Part of a small language model's weights.
Architecture: RMSNorm before each block, rotary positions, biases, embeddings untied during training, exclusive self-attention, hashed n-gram embeddings, skips across layers.
Training: a variant of Adam for these matrices, 180M tokens.
Each number is 50 + 12 x the weight over its row's rms, rounded and kept within 0 to 99. Layers, rows and columns count from 0. The size before them is the row's rms in percent of the matrix's.

# layer 3 MLP up, 1536x256, rms 0.0875, rows 722-749, columns 128-255
103:31 60 42 52 56 30 38 70 53 57 50 74 48 37 16 47 57 46 65 27 47 54 48 55 43 39 70 32 67 66 41 64 51 41 49 19 57 36 51 35 35 71 64 48 51 64 77 43 36 48 82 45 60 59 35 40 59 45 54 56 39 31 78 41 42 57 60 34 45 52 35 59 61 34 56 48 55 55 58 62 67 75 47 67 55 47 53 67 38 58 70 39 48 59 52 43 45 53 68 49 48 52 43 58 37 42 40 54 58 49 53 28 47 35 54 54 47 50 36 58 77 76 41 47 46 23 58 62
101:63 24 46 52 59 39 36 51 40 44 54 35 31 27 68 73 57 42 54 61 41 57 27 57 59 63 52 48 60 42 55 64 40 69 55 43 62 51 38 32 53 51 41 36 37 44 65 26 61 45 21 44 32 50 46 64 28 21 31 61 57 38 37 51 51 76 73 27 25 62 34 42 49 25 40 64 53 35 69 39 42 50 55 36 45 32 52 76 50 46 59 36 53 28 44 42 54 53 54 27 49 55 43 60 53 56 61 48 36 56 39 36 57 56 50 52 65 42 56 35 49 50 56 38 30 54 38 53
105:50 55 47 76 49 39 48 24 74 44 35 33 69 45 59 67 45 63 69 62 49 46 41 35 65 45 53 60 59 57 15 50 18 48 54 34 22 44 32 47 48 56 43 39 36 47 34 41 43 47 54 30 49 62 45 48 69 52 46 37 43 35 70 42 57 56 46 56 39 39 48 46 31 60 48 75 32 50 38 51 61 43 40 39 70 68 45 58 28 42 68 56 55 38 45 38 41 38 52 45 44 49 38 32 39 43 39 44 47 39 68 44 55 47 37 20 52 61 45 31 57 37 47 69 33 48 75 47
107:62 60 44 65 45 56 50 42 36 52 75 43 37 36 45 63 68 37 60 56 41 56 43 44 65 29 68 39 58 43 36 59 31 64 56 50 60 74 62 22 56 49 32 33 40 54 47 50 45 46 45 30 26 71 55 54 37 66 45 37 57 40 32 35 47 45 41 48 47 54 58 43 52 35 52 44 41 69 40 42 21 45 33 75 43 47 50 38 29 60 35 60 46 36 54 46 42 60 51 36 57 55 66 41 47 36 49 56 54 56 55 56 41 66 31 26 44 32 49 52 74 55 50 56 38 20 61 36
101:48 37 30 56 53 45 35 42 56 41 55 62 38 37 63 68 66 54 52 48 20 33 56 42 55 49 50 21 61 44 44 43 53 48 52 43 60 49 40 44 40 47 46 54 48 47 41 44 49 54 55 67 50 34 51 56 50 44 51 72 49 48 60 41 62 49 52 36 65 33 44 51 55 39 43 77 37 51 55 49 39 46 31 33 44 50 27 56 29 53 43 47 19 59 51 61 64 45 67 43 55 66 60 70 40 54 73 42 78 59 46 40 61 57 44 42 63 36 56 38 57 70 35 71 21 37 37 53
095:47 42 54 53 50 70 40 34 45 62 51 52 47 49 31 62 49 35 50 43 52 36 55 25 69 40 28 35 76 57 34 32 61 35 29 56 38 55 54 23 48 54 47 31 34 55 46 50 40 57 52 51 63 28 53 53 59 62 53 49 40 58 69 68 57 51 58 52 42 66 43 45 34 55 40 45 58 54 43 41 82 64 47 43 67 62 63 45 59 69 57 48 47 81 46 47 50 68 42 62 38 39 55 70 56 52 59 53 53 63 61 44 45 48 36 55 30 45 49 52 29 71 61 57 53 51 68 45
092:53 48 61 39 53 55 35 65 46 41 63 68 44 37 50 53 60 43 61 38 46 56 31 58 55 53 86 41 48 57 63 71 66 41 47 29 48 56 59 54 46 62 48 67 61 52 47 56 49 27 45 60 30 50 44 41 54 58 77 70 61 42 52 49 51 59 55 53 57 73 46 62 46 44 52 51 63 57 57 64 27 84 51 46 52 60 66 62 39 39 56 63 52 42 47 59 34 25 45 44 39 47 57 64 55 38 44 70 54 46 50 36 72 57 56 61 65 58 51 51 54 56 35 60 38 44 41 45
109:52 41 59 83 55 37 38 71 27 33 53 52 28 61 46 45 63 59 55 55 53 80 41 33 48 40 57 42 59 49 39 57 50 55 42 33 53 39 46 48 27 65 67 58 50 46 64 70 28 61 35 62 46 61 53 55 55 53 46 66 56 46 59 72 40 57 37 42 41 39 23 48 66 71 27 71 75 77 63 59 72 44 53 46 45 42 66 47 59 74 69 50 16 59 36 62 49 52 69 48 41 62 43 50 57 44 60 55 29 42 34 62 66 50 42 46 41 50 54 51 47 71 58 65 42 46 44 55
105:46 48 57 50 57 35 38 50 67 59 38 29 46 52 50 27 67 39 44 62 26 63 31 32 69 41 64 53 39 51 52 43 35 55 54 34 62 73 42 59 41 55 64 27 48 81 70 40 50 43 51 55 47 62 49 39 40 38 63 55 48 16 45 50 64 70 37 35 58 61 40 50 55 31 60 58 15 70 33 54 43 53 56 32 46 46 53 45 58 39 84 48 57 70 40 61 25 37 74 52 57 58 39 60 63 49 53 54 67 50 59 70 38 63 39 33 38 57 48 40 51 52 57 38 36 55 60 50
089:60 35 37 67 49 62 38 64 41 30 52 55 38 51 55 60 47 52 48 60 33 47 59 47 52 50 53 59 71 69 58 61 55 73 39 18 36 29 34 60 52 74 51 69 31 37 48 45 48 52 38 51 46 41 54 55 59 50 50 49 38 40 54 48 56 44 45 47 61 54 69 34 49 52 43 58 49 39 46 76 56 61 43 52 49 51 45 55 42 50 44 21 49 59 46 64 47 50 65 46 32 49 35 47 43 68 64 31 46 82 53 30 76 60 48 67 51 27 47 39 68 40 40 41 37 54 46 43
106:59 54 43 53 58 70 59 39 43 52 27 64 52 46 52 73 40 33 42 56 52 52 52 44 59 54 72 49 56 54 36 45 32 65 58 61 56 62 59 36 54 64 57 54 34 42 39 47 47 53 66 25 30 59 49 39 56 50 62 40 44 51 63 54 56 60 32 25 58 60 37 40 44 62 36 64 74 32 60 38 47 49 67 44 27 43 45 55 52 74 54 52 51 56 37 30 37 43 60 29 38 79 56 58 54 52 71 61 56 71 55 61 48 66 38 34 39 50 39 67 47 45 55 47 39 58 74 48
104:59 29 38 63 57 52 54 51 45 47 68 60 18 34 64 66 39 29 40 50 61 33 71 58 67 61 21 64 63 60 71 31 29 50 71 44 47 49 68 45 64 67 47 35 40 51 41 33 64 48 45 56 47 29 45 56 72 49 40 41 66 40 52 45 63 55 57 39 42 65 44 36 54 61 69 63 48 61 40 36 34 39 55 51 53 77 52 63 58 44 55 42 54 56 38 29 43 46 46 58 58 51 61 55 42 61 36 70 65 52 50 39 56 55 52 43 51 41 37 53 54 23 37 57 41 38 51 53
102:59 56 41 62 43 70 40 28 50 45 53 55 25 48 55 45 72 48 57 58 34 47 26 42 54 52 38 42 54 51 65 55 45 62 48 50 40 61 63 35 64 34 55 48 54 56 41 51 26 46 44 49 59 50 30 43 56 46 44 41 42 51 62 23 37 54 49 43 54 61 42 67 67 38 52 68 31 33 47 60 66 51 41 71 47 42 57 51 72 69 55 29 39 68 31 61 64 74 70 48 47 58 57 40 42 52 44 37 52 71 58 43 52 73 67 34 49 67 27 48 30 60 42 52 56 30 59 63
056:58 30 43 64 77 37 52 54 40 52 58 43 44 43 31 55 59 59 42 35 49 50 60 38 57 56 48 37 59 63 48 57 47 71 59 47 39 55 63 18 51 61 49 43 45 51 36 52 50 39 51 44 34 58 36 47 44 40 73 45 54 27 40 33 49 72 30 38 36 36 55 51 56 85 32 49 43 50 37 52 56 54 58 62 48 60 76 76 46 39 78 54 45 48 51 57 64 51 52 60 47 71 52 73 66 46 59 52 61 45 73 46 68 50 54 62 64 49 45 41 60 52 56 49 34 58 45 52
109:48 53 55 55 53 40 33 53 71 37 28 37 48 32 35 63 68 65 49 56 50 42 53 46 30 57 50 42 49 26 42 64 28 58 53 50 60 32 41 36 30 50 64 51 46 45 65 34 49 30 62 57 49 53 41 53 47 47 71 52 48 35 70 52 68 42 59 44 46 52 59 32 39 33 57 52 69 48 45 52 55 66 46 42 41 45 56 50 23 57 49 53 54 42 49 55 36 76 52 50 75 47 31 53 44 60 45 42 50 42 65 70 49 57 53 11 53 27 26 52 49 20 56 50 40 46 35 34
093:47 62 22 48 59 52 50 55 47 47 34 45 46 55 59 60 51 34 39 44 59 53 68 58 45 50 67 49 61 63 43 52 56 55 46 64 62 92 62 64 55 45 33 41 67 45 58 63 53 39 51 50 57 65 54 45 50 50 42 57 54 43 47 28 44 36 45 40 15 44 62 55 58 54 61 46 26 34 57 51 32 60 39 77 48 36 45 71 40 61 39 49 67 46 50 72 53 79 49 66 53 39 53 41 61 50 63 49 73 67 51 28 47 60 38 42 72 47 56 51 46 42 47 39 50 44 52 58
097:41 48 43 45 60 40 46 71 51 44 24 63 38 27 55 29 40 48 52 52 39 61 27 61 43 31 69 41 48 40 37 44 60 42 35 51 40 38 48 66 45 46 43 53 43 53 61 61 24 55 37 45 46 59 52 46 53 48 57 55 38 37 54 58 43 62 28 28 46 42 39 71 62 42 36 63 17 41 67 67 66 53 55 45 40 36 66 56 42 56 60 62 33 50 39 59 39 39 71 61 37 66 52 62 23 51 58 38 75 39 48 42 71 46 79 36 53 50 51 46 37 43 55 39 65 39 28 56
103:46 52 45 67 47 30 54 58 39 48 63 56 66 32 63 47 59 82 62 59 50 71 50 24 35 70 46 36 53 58 38 57 43 50 64 38 31 65 43 53 51 52 42 65 78 52 31 71 59 44 35 68 57 61 39 50 57 67 49 60 53 45 51 34 50 38 53 40 51 34 60 32 35 71 41 59 57 39 69 49 49 68 40 30 47 30 52 52 52 28 52 41 32 59 12 38 39 48 63 34 47 57 50 40 39 51 54 48 51 44 74 39 58 55 41 47 43 30 56 42 55 53 11 30 41 45 52 40
101:55 63 37 64 65 50 64 32 78 45 55 52 49 36 50 55 51 40 46 44 63 38 28 58 47 43 72 67 50 45 47 44 42 59 53 53 24 59 43 55 50 66 33 49 54 42 46 61 41 33 43 59 56 56 42 73 64 27 74 27 49 39 42 04 55 56 59 37 54 55 41 40 56 60 35 59 59 49 24 42 54 57 36 52 72 44 43 50 69 43 52 39 59 47 47 51 18 36 31 56 59 51 46 43 46 60 37 62 49 60 61 38 79 42 62 33 50 69 37 38 70 33 53 43 61 57 36 37
095:66 24 58 46 51 63 39 27 44 51 60 69 32 39 42 53 45 49 51 53 35 66 51 56 52 53 47 45 60 67 56 53 49 64 45 51 62 67 34 26 64 55 46 38 72 47 61 56 35 41 47 39 50 69 44 41 40 44 49 45 50 68 67 30 37 41 54 44 35 72 55 77 38 51 44 47 63 52 68 38 61 50 52 40 63 54 25 64 29 28 46 63 55 46 64 36 45 58 40 42 55 45 45 61 55 29 61 37 73 47 36 38 60 58 50 43 76 47 25 39 44 71 53 51 42 52 21 33
099:58 40 50 55 78 65 58 40 60 54 32 68 43 42 52 54 81 52 60 49 48 35 52 43 40 59 54 56 51 68 67 33 70 24 66 51 49 54 32 41 24 83 64 44 22 44 32 47 45 48 66 42 44 43 61 58 46 36 48 33 49 50 38 60 52 46 20 48 68 35 61 49 74 58 51 57 33 62 53 54 48 60 38 45 46 41 56 51 55 64 42 21 38 66 63 63 24 39 38 63 62 57 48 56 51 45 65 59 41 50 60 57 63 57 55 51 58 18 71 58 49 43 42 48 44 36 47 62
093:55 63 53 55 73 56 34 48 39 58 66 62 55 32 49 60 52 53 66 53 53 44 68 31 49 43 59 43 59 49 44 47 62 41 66 54 51 47 42 67 38 46 31 49 57 43 51 71 45 60 46 51 34 56 55 59 41 43 46 50 58 51 60 43 39 58 50 60 61 59 61 41 30 36 40 51 50 47 58 68 28 53 60 41 38 47 65 51 54 62 66 55 44 38 34 44 48 45 35 20 54 46 43 53 38 55 67 54 28 49 59 45 69 54 30 47 50 46 64 63 45 49 37 49 37 45 46 47
094:48 28 39 60 36 58 37 48 55 41 45 52 53 45 63 39 30 35 35 55 33 68 53 60 57 74 56 65 53 53 48 61 44 62 72 46 53 72 44 32 45 59 72 39 44 66 49 68 60 39 65 54 42 34 31 50 57 39 42 50 45 34 27 54 64 60 45 60 42 57 56 68 68 40 62 50 31 48 34 53 41 53 28 38 55 55 55 51 45 47 52 51 65 37 61 44 66 45 58 67 41 42 47 50 59 73 51 33 44 52 47 49 65 53 36 34 45 35 16 67 47 58 40 55 43 59 58 39
114:69 35 43 68 83 44 47 53 42 50 48 68 25 54 44 66 43 53 48 32 45 48 27 52 43 39 57 38 33 64 52 58 62 60 63 39 25 36 63 49 51 46 78 69 58 33 64 34 24 52 73 66 63 67 21 32 46 51 46 44 42 37 60 42 45 55 56 42 68 44 54 48 52 52 58 65 59 67 51 73 58 54 49 30 55 36 62 58 54 52 67 57 51 60 38 50 64 35 54 44 32 47 70 75 35 56 53 62 38 46 44 32 51 41 42 44 56 26 55 71 77 68 39 56 46 42 42 33
101:43 64 54 36 74 43 70 37 74 42 63 37 54 43 57 67 61 59 58 63 60 53 46 49 50 48 56 56 46 70 57 55 51 54 47 70 41 39 61 55 46 57 48 56 61 44 42 40 26 48 71 44 20 50 47 61 35 49 51 41 29 57 51 40 29 51 60 43 68 57 45 51 51 49 61 58 53 51 55 45 57 78 48 33 56 60 62 52 44 49 53 31 44 24 32 61 44 35 50 44 60 80 48 64 56 63 55 37 46 39 44 45 75 45 49 57 68 32 55 60 34 35 20 65 46 34 60 45
105:61 36 50 50 49 60 37 36 28 40 35 58 45 42 52 38 59 35 66 32 49 46 46 32 52 43 71 52 70 68 36 60 57 77 63 40 51 63 29 49 47 40 66 53 53 79 37 57 24 50 46 55 59 39 36 36 62 71 32 54 32 41 57 31 54 63 49 56 61 61 19 46 46 43 71 60 49 47 39 38 42 59 38 58 34 69 57 46 51 57 50 38 32 69 51 71 53 59 69 36 67 78 56 69 46 48 44 50 55 54 48 62 71 63 56 10 52 46 49 46 55 46 42 47 50 38 61 55
108:41 53 16 59 68 41 36 41 46 25 32 44 65 47 47 54 52 64 61 40 48 40 58 67 52 52 42 59 36 50 49 34 55 73 49 41 50 56 74 37 42 46 58 54 55 56 35 64 47 44 48 52 31 23 53 55 66 58 44 52 56 34 61 43 64 51 38 55 83 41 43 33 50 50 53 50 41 40 55 66 81 54 36 72 42 61 50 58 33 65 62 42 40 46 46 42 51 71 59 40 47 46 36 44 53 56 60 55 53 90 55 61 54 54 32 59 46 54 29 47 51 31 26 65 33 58 58 43
096:64 23 60 61 49 53 66 27 52 45 39 57 50 56 36 72 44 38 37 79 43 37 16 58 58 43 44 73 56 40 41 42 50 61 40 41 67 52 48 53 54 55 39 33 39 52 47 37 66 56 52 42 44 50 56 64 67 41 65 44 54 55 56 26 48 44 62 45 59 34 54 69 35 46 65 40 46 53 39 48 69 52 51 43 54 43 67 47 53 43 39 48 29 61 56 55 59 45 45 34 67 55 55 62 45 15 54 55 61 69 56 62 47 44 61 42 50 56 45 55 66 75 63 53 36 59 61 46
# layer 3 MLP down (transposed), 1536x256, rms 0.0729, rows 722-748, columns 128-255
105:40 38 66 58 62 45 61 67 55 44 59 51 28 34 27 58 32 50 54 52 47 46 32 45 51 54 62 48 59 53 55 65 47 40 53 45 73 59 28 52 30 22 58 61 43 64 69 53 53 38 45 52 53 58 61 54 54 36 31 65 46 56 62 68 64 57 59 55 24 45 56 40 49 20 36 40 45 47 66 54 48 36 59 52 34 36 61 26 33 22 57 78 32 63 44 52 60 56 66 51 62 32 60 51 40 68 54 43 30 58 61 44 61 35 40 55 45 56 52 45 56 60 54 46 57 67 45 49
103:45 68 48 47 37 55 48 42 54 50 41 44 59 54 67 31 38 41 59 55 43 69 37 63 37 59 31 58 31 61 34 42 44 34 29 34 45 42 57 56 59 34 51 55 46 54 71 50 51 47 40 63 54 49 57 48 37 53 47 36 43 34 53 57 62 61 74 30 66 27 51 63 39 36 41 43 66 58 61 56 55 50 48 66 35 76 40 31 47 76 52 59 49 32 41 42 46 45 31 47 59 60 54 47 42 47 51 49 52 54 49 36 44 52 42 59 35 56 35 63 32 47 45 50 50 56 68 47
105:55 68 69 48 38 53 30 66 61 56 64 48 34 43 42 27 68 50 73 39 98 54 37 49 68 49 42 51 32 48 58 55 69 56 48 30 46 38 46 62 53 50 49 49 54 51 54 31 49 62 34 44 51 54 68 32 42 45 42 57 57 38 58 53 76 47 68 49 61 48 47 60 50 66 64 57 70 46 51 41 59 33 55 45 49 57 44 22 67 24 37 42 45 58 55 46 43 50 46 39 63 63 68 42 69 49 45 59 51 33 62 57 45 48 54 32 53 48 66 42 38 70 45 49 47 50 41 63
109:59 47 56 65 36 61 67 32 51 44 65 46 30 41 39 53 61 51 52 57 49 57 50 45 57 34 48 33 24 50 37 40 58 62 38 81 65 66 65 47 45 45 25 50 19 50 44 53 36 68 58 46 35 47 32 61 39 40 30 57 51 57 53 69 52 38 57 45 40 57 42 62 37 36 25 60 51 35 60 55 67 42 39 49 47 52 51 44 46 47 39 62 72 23 70 52 41 56 48 47 49 44 63 41 62 64 37 34 42 60 43 69 75 48 55 42 66 57 51 45 61 56 65 74 60 65 44 35
104:46 60 57 38 42 50 53 51 70 41 27 35 55 64 47 43 35 64 51 56 53 67 65 40 61 38 51 36 38 44 39 50 41 47 43 47 43 27 41 48 45 29 67 83 42 59 37 53 44 63 61 42 42 56 49 60 31 74 41 46 43 51 40 46 54 55 57 39 75 26 33 26 46 41 73 37 28 43 56 28 39 30 49 62 56 77 55 43 51 27 65 44 37 49 51 59 51 34 51 50 53 54 52 65 49 84 57 37 41 50 30 49 38 37 39 57 55 61 18 52 48 49 63 79 49 52 69 43
097:40 51 46 63 39 45 56 60 54 23 62 41 39 43 43 57 30 48 43 37 55 52 42 49 45 40 31 47 39 51 43 60 54 45 30 69 56 33 47 50 55 51 53 42 48 51 57 62 21 74 59 69 38 57 53 53 61 62 35 55 30 52 38 72 56 44 56 47 47 39 43 33 44 45 23 52 42 37 45 60 50 59 39 59 68 38 51 85 37 59 52 69 82 58 63 44 49 67 50 56 41 49 48 42 74 82 40 34 41 39 37 66 59 33 62 37 58 67 46 46 42 64 43 33 47 58 56 54
095:43 48 54 30 34 48 35 52 49 46 71 55 26 54 51 50 37 44 60 56 63 44 67 49 35 65 56 45 44 51 59 66 41 53 72 59 46 38 50 50 59 35 55 47 62 56 68 62 53 79 49 40 45 72 38 34 53 66 67 57 22 58 33 43 50 52 57 46 70 34 59 37 43 39 62 48 50 35 54 55 43 48 34 61 42 45 50 41 52 64 53 58 44 58 71 52 51 47 45 40 32 59 60 37 41 50 52 59 46 52 55 29 57 46 65 44 86 68 53 33 45 46 66 69 53 33 55 58
110:65 45 41 66 62 49 61 60 23 41 41 59 27 43 47 32 43 36 41 49 56 55 45 44 63 15 45 73 67 35 45 53 55 51 48 52 49 55 47 54 42 60 66 46 49 54 45 87 48 52 66 56 64 47 24 47 50 34 50 43 47 41 53 53 55 72 34 58 54 49 61 58 57 60 42 57 50 66 35 48 52 61 35 43 56 48 61 54 71 59 56 81 62 36 34 56 69 32 65 43 36 73 38 46 66 37 48 34 38 55 25 57 45 63 39 33 50 50 37 43 58 52 53 53 44 51 47 44
107:36 47 30 62 46 25 47 48 64 43 66 50 52 56 43 53 18 63 39 73 51 74 39 57 15 59 57 59 42 50 61 56 53 48 50 59 48 50 50 61 58 42 46 54 54 59 48 43 47 49 27 53 55 55 50 31 57 19 29 64 50 43 47 57 49 53 45 50 63 60 33 34 66 69 46 52 57 87 22 31 51 75 66 45 56 58 44 57 40 50 62 38 37 50 59 50 40 43 64 53 56 37 65 71 46 61 39 40 53 50 37 62 42 62 53 39 62 36 57 38 34 44 58 43 57 58 23 44
087:38 54 54 53 44 49 58 59 58 54 36 37 17 43 61 38 59 43 37 65 53 69 38 54 28 65 42 51 41 58 40 41 67 56 56 47 54 36 45 57 55 31 52 51 43 38 69 52 69 52 42 61 31 52 59 23 40 46 39 49 53 51 45 39 60 54 35 53 47 65 45 47 44 54 55 49 35 50 64 52 74 24 59 40 68 54 75 56 52 42 48 42 76 47 36 56 42 51 39 62 54 37 50 53 60 40 46 59 44 23 40 42 47 68 60 44 47 41 37 54 43 45 73 33 45 33 49 61
108:54 58 31 56 50 27 50 43 57 61 47 46 63 54 67 44 40 69 41 48 50 50 46 30 65 71 56 42 51 53 45 24 31 55 70 65 65 61 38 52 47 57 36 53 49 55 44 59 54 46 37 69 41 56 68 51 64 46 45 56 36 34 42 43 57 69 64 58 29 57 30 51 65 68 33 60 58 54 72 32 49 57 55 45 40 46 64 43 62 46 44 54 39 60 39 67 30 70 51 36 39 58 44 55 42 49 38 52 24 46 64 57 58 70 60 63 57 62 57 49 50 49 42 55 42 63 61 30
105:39 49 56 50 40 47 65 69 33 64 40 47 65 38 49 52 48 76 52 55 57 56 40 47 56 51 40 39 25 32 59 56 51 60 55 58 42 47 40 62 59 53 42 54 47 86 55 50 44 68 56 52 24 62 60 33 59 35 68 60 59 51 79 60 49 30 39 62 42 44 21 34 45 56 47 47 61 49 65 33 72 66 50 45 68 36 43 49 35 47 42 64 27 58 28 41 53 40 68 51 60 52 29 58 23 44 60 55 48 59 63 66 44 64 38 56 35 65 61 49 54 79 50 54 38 50 39 58
104:60 44 49 54 43 53 75 52 65 36 48 42 45 46 45 48 50 62 46 30 55 57 38 46 58 58 52 52 55 31 49 30 60 70 42 34 45 62 41 60 49 38 49 49 58 52 51 50 52 33 81 40 52 56 54 37 35 39 65 46 44 61 44 36 54 61 28 43 35 55 38 42 72 54 52 49 26 42 39 52 58 72 51 59 40 55 49 61 32 62 56 55 46 49 47 36 75 38 57 61 46 53 43 40 36 59 44 59 36 48 36 51 35 51 43 52 37 55 60 48 43 66 45 39 55 48 40 50
047:53 49 40 46 47 59 55 68 51 62 42 53 39 62 58 68 56 48 58 41 60 47 37 58 59 61 53 65 38 35 63 42 62 36 57 24 44 43 53 42 58 23 32 60 56 32 56 63 47 54 20 40 49 36 69 45 60 37 48 54 61 56 32 61 44 53 63 56 53 63 52 51 61 65 31 37 39 33 50 64 51 31 36 61 39 39 49 26 66 44 59 63 43 62 39 50 38 47 53 35 50 32 51 36 47 54 48 55 47 58 43 56 37 35 53 52 50 31 50 77 24 77 36 46 47 60 58 71
109:39 58 50 47 37 55 67 51 55 44 50 47 63 33 31 43 63 63 43 51 71 50 74 29 44 39 49 54 66 37 58 29 63 83 38 53 57 38 37 49 59 60 49 61 52 50 62 63 46 42 56 73 47 40 37 59 55 60 63 55 46 52 55 58 63 57 36 60 55 65 55 40 47 34 57 24 75 55 32 32 51 55 50 38 28 55 36 64 51 46 28 46 49 40 59 69 36 60 51 63 75 44 46 44 55 57 39 63 26 66 34 57 44 54 77 36 41 45 33 52 50 54 48 57 38 59 52 28
096:53 33 48 57 54 58 46 46 41 51 65 65 56 43 58 39 41 48 46 37 90 41 42 48 44 62 45 58 40 67 73 55 64 71 59 47 67 55 51 63 72 35 63 35 57 44 62 36 45 57 46 37 72 31 31 51 40 65 50 60 39 52 60 64 43 52 55 41 34 39 68 61 26 60 51 42 58 54 66 58 77 66 41 48 53 40 33 39 51 61 42 36 48 46 66 57 63 22 61 37 52 61 41 58 50 38 45 47 50 37 46 51 77 53 60 60 48 65 45 50 68 41 39 36 39 41 61 47
100:71 40 55 61 63 60 35 61 47 44 40 58 34 52 49 53 47 67 38 53 22 49 39 46 46 53 59 58 57 42 38 40 41 47 53 48 67 44 38 34 47 66 59 42 54 44 60 41 43 55 63 35 49 51 37 66 37 50 58 27 52 30 40 50 66 55 50 48 59 64 60 45 52 51 29 43 48 52 68 74 40 47 48 46 56 43 73 51 69 44 19 50 48 26 62 60 44 42 49 35 45 62 37 55 39 54 65 34 49 66 37 68 44 33 67 61 60 47 41 55 58 40 39 64 23 61 58 50
107:30 55 77 71 45 35 52 41 41 45 59 66 52 46 61 46 43 54 57 47 59 70 70 56 30 44 56 42 73 41 59 57 46 59 21 64 37 57 24 67 30 72 49 47 45 34 50 51 59 53 31 34 33 48 34 54 45 51 44 70 59 36 45 34 48 68 73 39 54 63 52 53 35 46 52 48 47 48 66 34 59 54 36 50 52 48 69 56 60 24 49 52 59 32 53 65 51 44 50 60 61 50 57 42 44 47 54 36 65 47 43 31 60 35 42 54 52 56 54 44 41 46 51 47 48 35 26 43
103:62 73 42 49 55 62 46 64 51 56 44 61 38 48 73 54 61 54 76 45 88 52 40 39 48 57 50 49 29 48 50 69 46 47 65 38 43 29 55 62 61 58 24 56 50 31 36 47 57 32 45 43 45 65 43 34 62 54 33 45 56 43 54 53 65 45 49 50 63 44 43 57 43 34 34 58 56 38 62 52 78 40 47 37 48 53 26 38 51 53 75 32 45 17 65 41 47 41 45 56 52 52 22 44 50 48 39 49 49 35 49 59 35 55 61 43 47 49 62 40 45 38 40 57 58 41 57 46
101:43 54 66 57 71 50 38 69 42 42 48 58 50 42 44 59 54 55 56 52 47 49 55 45 65 78 59 55 32 39 60 15 70 34 59 43 48 48 35 63 57 53 72 72 38 58 62 53 64 61 60 28 62 29 30 61 65 53 50 39 53 41 42 37 66 61 56 31 43 44 63 42 57 23 52 39 60 45 27 51 58 60 55 55 46 53 37 45 52 47 71 36 65 58 25 35 47 38 53 66 21 59 53 34 40 61 48 32 38 61 54 31 32 59 31 67 40 46 61 32 51 49 57 57 63 65 49 62
102:50 43 39 49 59 64 58 34 52 51 24 43 46 66 55 33 50 44 50 51 62 33 47 59 56 36 26 56 32 50 40 44 33 60 16 55 65 59 32 50 60 39 35 36 46 39 53 49 50 32 34 56 35 51 99 47 58 28 47 49 65 63 65 48 62 60 56 49 36 36 70 60 45 41 37 41 70 39 47 45 54 34 54 54 62 43 69 65 52 49 50 49 56 44 34 35 61 39 45 40 53 65 37 47 63 42 54 31 38 48 43 53 47 47 40 50 47 39 69 57 32 38 37 57 63 56 50 54
096:38 33 32 58 38 66 54 43 47 40 53 28 60 65 61 33 67 58 69 56 41 60 38 46 51 67 57 53 35 67 39 64 60 58 57 63 66 34 58 48 51 43 45 42 65 45 58 49 36 56 49 62 39 46 58 51 58 78 41 56 41 69 59 49 30 86 48 39 55 26 38 41 50 64 62 51 39 58 46 38 68 28 37 31 52 73 57 55 45 62 54 52 32 47 49 27 72 48 48 55 44 38 54 41 65 52 61 30 62 70 39 51 43 57 50 68 31 66 52 43 38 49 61 43 61 67 62 52
093:29 37 48 55 45 52 58 59 62 56 45 35 51 49 49 69 57 42 70 34 45 44 41 40 65 46 56 57 44 51 57 48 55 71 58 61 49 56 35 76 41 54 54 50 56 59 61 45 47 63 38 60 28 59 49 63 57 67 54 56 34 52 51 46 57 46 39 59 49 41 45 33 29 38 65 24 64 55 62 42 41 63 62 58 40 49 68 49 25 45 59 49 45 54 34 38 70 41 47 52 56 34 56 38 53 47 64 50 45 69 35 62 52 53 56 58 48 61 63 47 71 39 34 71 45 68 41 60
110:53 70 52 58 54 56 31 34 51 49 67 50 62 55 51 52 39 77 50 30 52 52 46 47 29 56 42 40 36 54 67 48 47 47 51 49 36 55 53 63 45 26 48 63 50 47 56 61 25 28 56 50 63 36 50 59 47 45 42 48 52 57 65 53 38 37 60 51 50 53 47 49 23 46 38 32 49 73 44 57 68 26 59 55 53 42 42 59 48 58 62 69 61 42 56 62 69 61 61 45 52 35 64 84 30 55 52 49 31 42 25 51 53 22 26 58 49 47 73 62 56 43 57 46 45 36 38 45
103:48 45 40 62 43 54 62 52 55 57 54 38 23 77 35 34 49 35 46 26 55 60 63 67 47 81 53 30 57 23 54 55 61 33 61 32 61 33 51 54 78 43 26 58 25 40 53 39 62 65 36 45 55 32 42 66 47 51 51 58 20 62 47 40 59 36 37 37 52 50 38 35 39 41 38 37 56 64 53 37 58 36 46 58 46 45 35 63 54 53 56 73 47 62 41 32 34 71 54 67 47 29 56 58 62 38 44 78 59 49 53 51 61 44 62 37 51 50 36 55 44 56 71 43 47 68 27 49
107:52 31 40 49 51 44 47 41 56 51 50 53 59 47 56 35 45 65 50 51 67 27 40 46 62 55 32 48 32 51 60 48 45 56 50 36 53 49 53 43 35 62 57 57 53 57 66 31 45 56 70 72 51 23 55 68 48 37 43 26 43 52 54 50 45 42 63 53 47 27 60 53 56 45 42 77 29 67 42 46 64 75 58 55 46 67 55 59 56 54 29 38 36 61 71 53 53 49 66 58 62 57 30 78 59 54 31 54 37 55 44 51 48 52 47 45 77 54 31 31 52 40 59 17 57 44 56 55
102:50 53 32 50 53 63 43 48 52 20 58 65 47 37 59 36 59 49 34 52 69 55 53 57 42 36 57 48 55 33 45 45 54 49 61 70 60 41 61 47 59 43 39 41 48 27 69 60 66 40 44 52 42 49 59 61 62 42 70 54 69 48 44 65 43 35 58 61 24 46 70 73 39 43 64 55 45 56 57 46 64 40 52 46 24 53 42 26 48 47 53 60 47 30 48 36 73 46 58 63 52 52 47 46 50 55 64 36 69 45 55 54 63 44 54 66 22 72 62 37 40 53 38 43 61 51 53 59